python train.py --qk_norm=false --beta2=0.95 --train_tokens=848500000
Each number is 128 + 32 x the weight over its row's rms, rounded and kept within 0 to 255. Layers, rows and columns count from 0. Numbers have three digits each. The size before them is the row's rms in percent of the matrix's.

# k: layer 3 attention key, 512x512, rms 0.0565, rows 261-287, columns 192-223
# q: layer 3 attention query, 512x512, rms 0.0642, rows 262-287, columns 192-223
# v: layer 3 attention value, 512x512, rms 0.0514, rows 256-265, columns 192-223
# o: layer 3 attention output (transposed), 512x512, rms 0.0706, rows 256-265, columns 192-223
k261 083:128122083073100155179167197114140163155071142169096169138139107119114129109124082139152129096098
q262 105:144152079163076145179103056193150153170140115118086098113146115123202129093114137120044127097092
k262 123:108090156149082159110150108131133081128108130099159176145149147187095121137125139126017107134120
q263 076:146066128123127165098154126161185134081125144124112120099127147127122116121115117096136137112119
k263 096:203106069064095184139190152104113171171057121159103167154157127119103124122127113146165115065111
q264 097:095202136201087087137171118138125152156127113128132164133134141115119157126160144077099098098180
k264 107:161147137104155120091141127146122131142113101114185122116151092124082118143105074098104115103146
q265 084:151166154116158096144171166125092031124169123136121138135139087125157123146109173097146140070064
k265 108:084114155115213122099161126141150123132190145132145131026114110155125108165094192160166136194117
q266 083:088172150131098099143139159153106113170098115066139151148117157105131220135140144097102137144118
k266 093:127120115094132150124120137131104133117134127131157123142126150124143135094074138124094137163097
q267 076:089144118058170158144126169119140136205060127170081191157121156185066128105086164149201222125174
k267 093:127125083074153148166187181108160166152098102158110110087140074145150114123095099145163111109101
q268 099:162158178226078085072157105133143144060192161106161111105130120075111146146169094055082060109137
k268 111:192169168128136099091064090139072136126209134128127152144113184131063135153146136100138159128179
q269 088:134108167127133103164147163148110131131176094142135155101090105115151124167156129111132142102138
k269 107:166179125095151109150167152094146100142074065129063069117158118080124088122153152090133119071108
q270 075:060184131144119095175116123148114117169131120097172085161139083141142146154121139110152100099129
k270 085:117144159173166090080130108119128115114152149111125099113121116144104104126079176112129144170142
q271 073:152127112109126069105062139129147133090156105136121061141132101103170105155158084083110052139140
k271 087:164157172169143135083100017158103097102164128102155117149125185139114145153133140117118129133137
q272 094:195087104119202073115102172143113115095195086146132165095169121136100121162148090096157156052134
k272 105:143191151139181125119155089176126152127118076141135117117115141121111091175213109113146146097115
q273 081:133148174208050061076153080110128160120175164117146066119135118089174132163155112096070051161122
k273 092:183138167145062101083084130068104087151142140097088094164158155116106116134121185121120121136187
q274 096:119172107082145131094074137084105095153124164142157053142148083164154112143117087090178142074110
k274 112:105172137134176091092081072058117099169146135126138124107104058149146073181117177119170132141121
q275 091:106112128081137136124101148099127144120113140086138033124125112100128124147094135129171102153088
k275 101:142128124132101144118113114090115126127111146130122102204157175087136136083092210117120106120106
q276 084:146079166128174087131151171129144127093183138117108133100113160084124132145150125066138138108135
k276 102:162107081113131154152116128158135131130117095110132065123194117098139125158137131101194114105100
q277 082:138108151115094140051158132103119139116103158091152118072106151108115151119110123128134113146087
k277 095:132097071097081155137112176066093165146096162188075164168115138114130131100081137125128139139139
q278 098:075133127031122156077124156065122109136063167115126068125113122124115111128091122143199119170092
k278 105:146112098094164139113143107047124131132164132185093113113119113115155095158068194143161114168093
q279 086:112147140125137057156147161125127153121194094176077158143124153125146105148132137110127127082116
k279 099:120143136116138152122153142170178135116100068110136077093185072132126100148125132109155103085112
q280 075:156135159193077065126135095167114131088195113062174042094137102068164158154152125113069057147095
k280 088:148119184177112104088076084134112089096165128098124100159148171099096143116146195089089127158156
q281 073:151108127207107179091180069136122135080140160146136167117139165130115119104150112108077138098157
k281 089:118145100118074120158124190135121148155097129119131215159123111127112135127165052128140143097132
q282 089:063178175118121152134148127097123108123114161142127127176123113155130068136133167184138112134087
k282 097:098089141154144081084146159084169084126148097111107092058133069133154071180114150146163096157085
q283 069:161176092132100128130103109128094091086129129070179046118142075112140116095117144155109079156078
k283 088:122124197218160066068068089127122088099205143108144126115089172126108127119148208102082135190143
q284 080:111162100103166165144116141142123159167064109103114198153115138164063144068120162161175161138157
k284 087:114116097133170139128126124158139168110115132142143112052104132153156144097098076144149117133119
q285 097:081184169147085038117169156110127170191124126089134136104099146111135180162149160077141128114118
k285 115:157111107073121141153148169051134126137062115144094046138156089105124097093036156102146115124136
q286 099:121216129199084155107158077138113124059129164133180124163182128156074114115132144148126125104148
k286 120:115166119153127100101133178132097137139121112130140196092120098134133138169168085119145134104151
q287 086:119196135176054145091182085137091061119126145113136142104124122063126169092111149104078091137130
k287 099:110117152124130122099129150122118153140144144155150189120115175125121140122108124133090167197136
v256 085:154070196136169182170129117135101168125114123119070097153147137121101148085157079128125151134194
o256 092:135139110062093071081143171105119062138139157107175097086088127131114143156105124122159120160081
v257 087:167136094089164106109118118138197207177142157090135117109149102140122172145125112096092123137120
o257 102:086148154124090133132153119130050097113133135132174135186120145106052081103152135152112134174136
v258 091:163183156072115153104134163142106121123113116093092078176210150150159095098102114107131158136107
o258 107:093103113119136134122128126119142144155144116143137212053051119104099135144137163184108104151121
v259 090:114095130123166144099142132110103081147093125116134170067145116115133154132125112137059100145138
o259 090:094094128054104144128154139110159187115170117100086158149106118128128105102151104108155152113090
v260 085:128162149149131114107154176146098167108146097177121115107140146099121142115181134138078126167131
o260 093:098129076086144129141087051078172069126072110107099124173136076193112114154103185132197100084180
v261 087:194165088133099139119102134175164110158124142125132141173128087087133108153117121060078112140135
o261 089:116073156080185058135132105100110109084093130155141125107093099184145156161150168147157165162116
v262 089:172141141145141122079160139152153140139193128191165134146125133128101166144104185113056115111100
o262 096:103191126168137147170062172052055148079114124092118140087091144186088128098149057196231108135136
v263 089:156139099120116140102094134175159171123158143107119139168152138102118135169090153120156159116119
o263 090:128120122148130178108150125069121167149130089122099163119116117171103094157150134163188121133136
v264 083:077124102123102107114095112130130130140130060152114205124134138110155154092161188125176090105137
o264 090:131162132158159112126166161142123143138083173079136097128118093179106104185081149118153118105075
v265 086:110141170163101150134151108083099113140116106114099107171142148181066136114126154088102131093154
o265 094:133093113138182189119083152181119127103148139146161129126124139090157165139106190131136114149083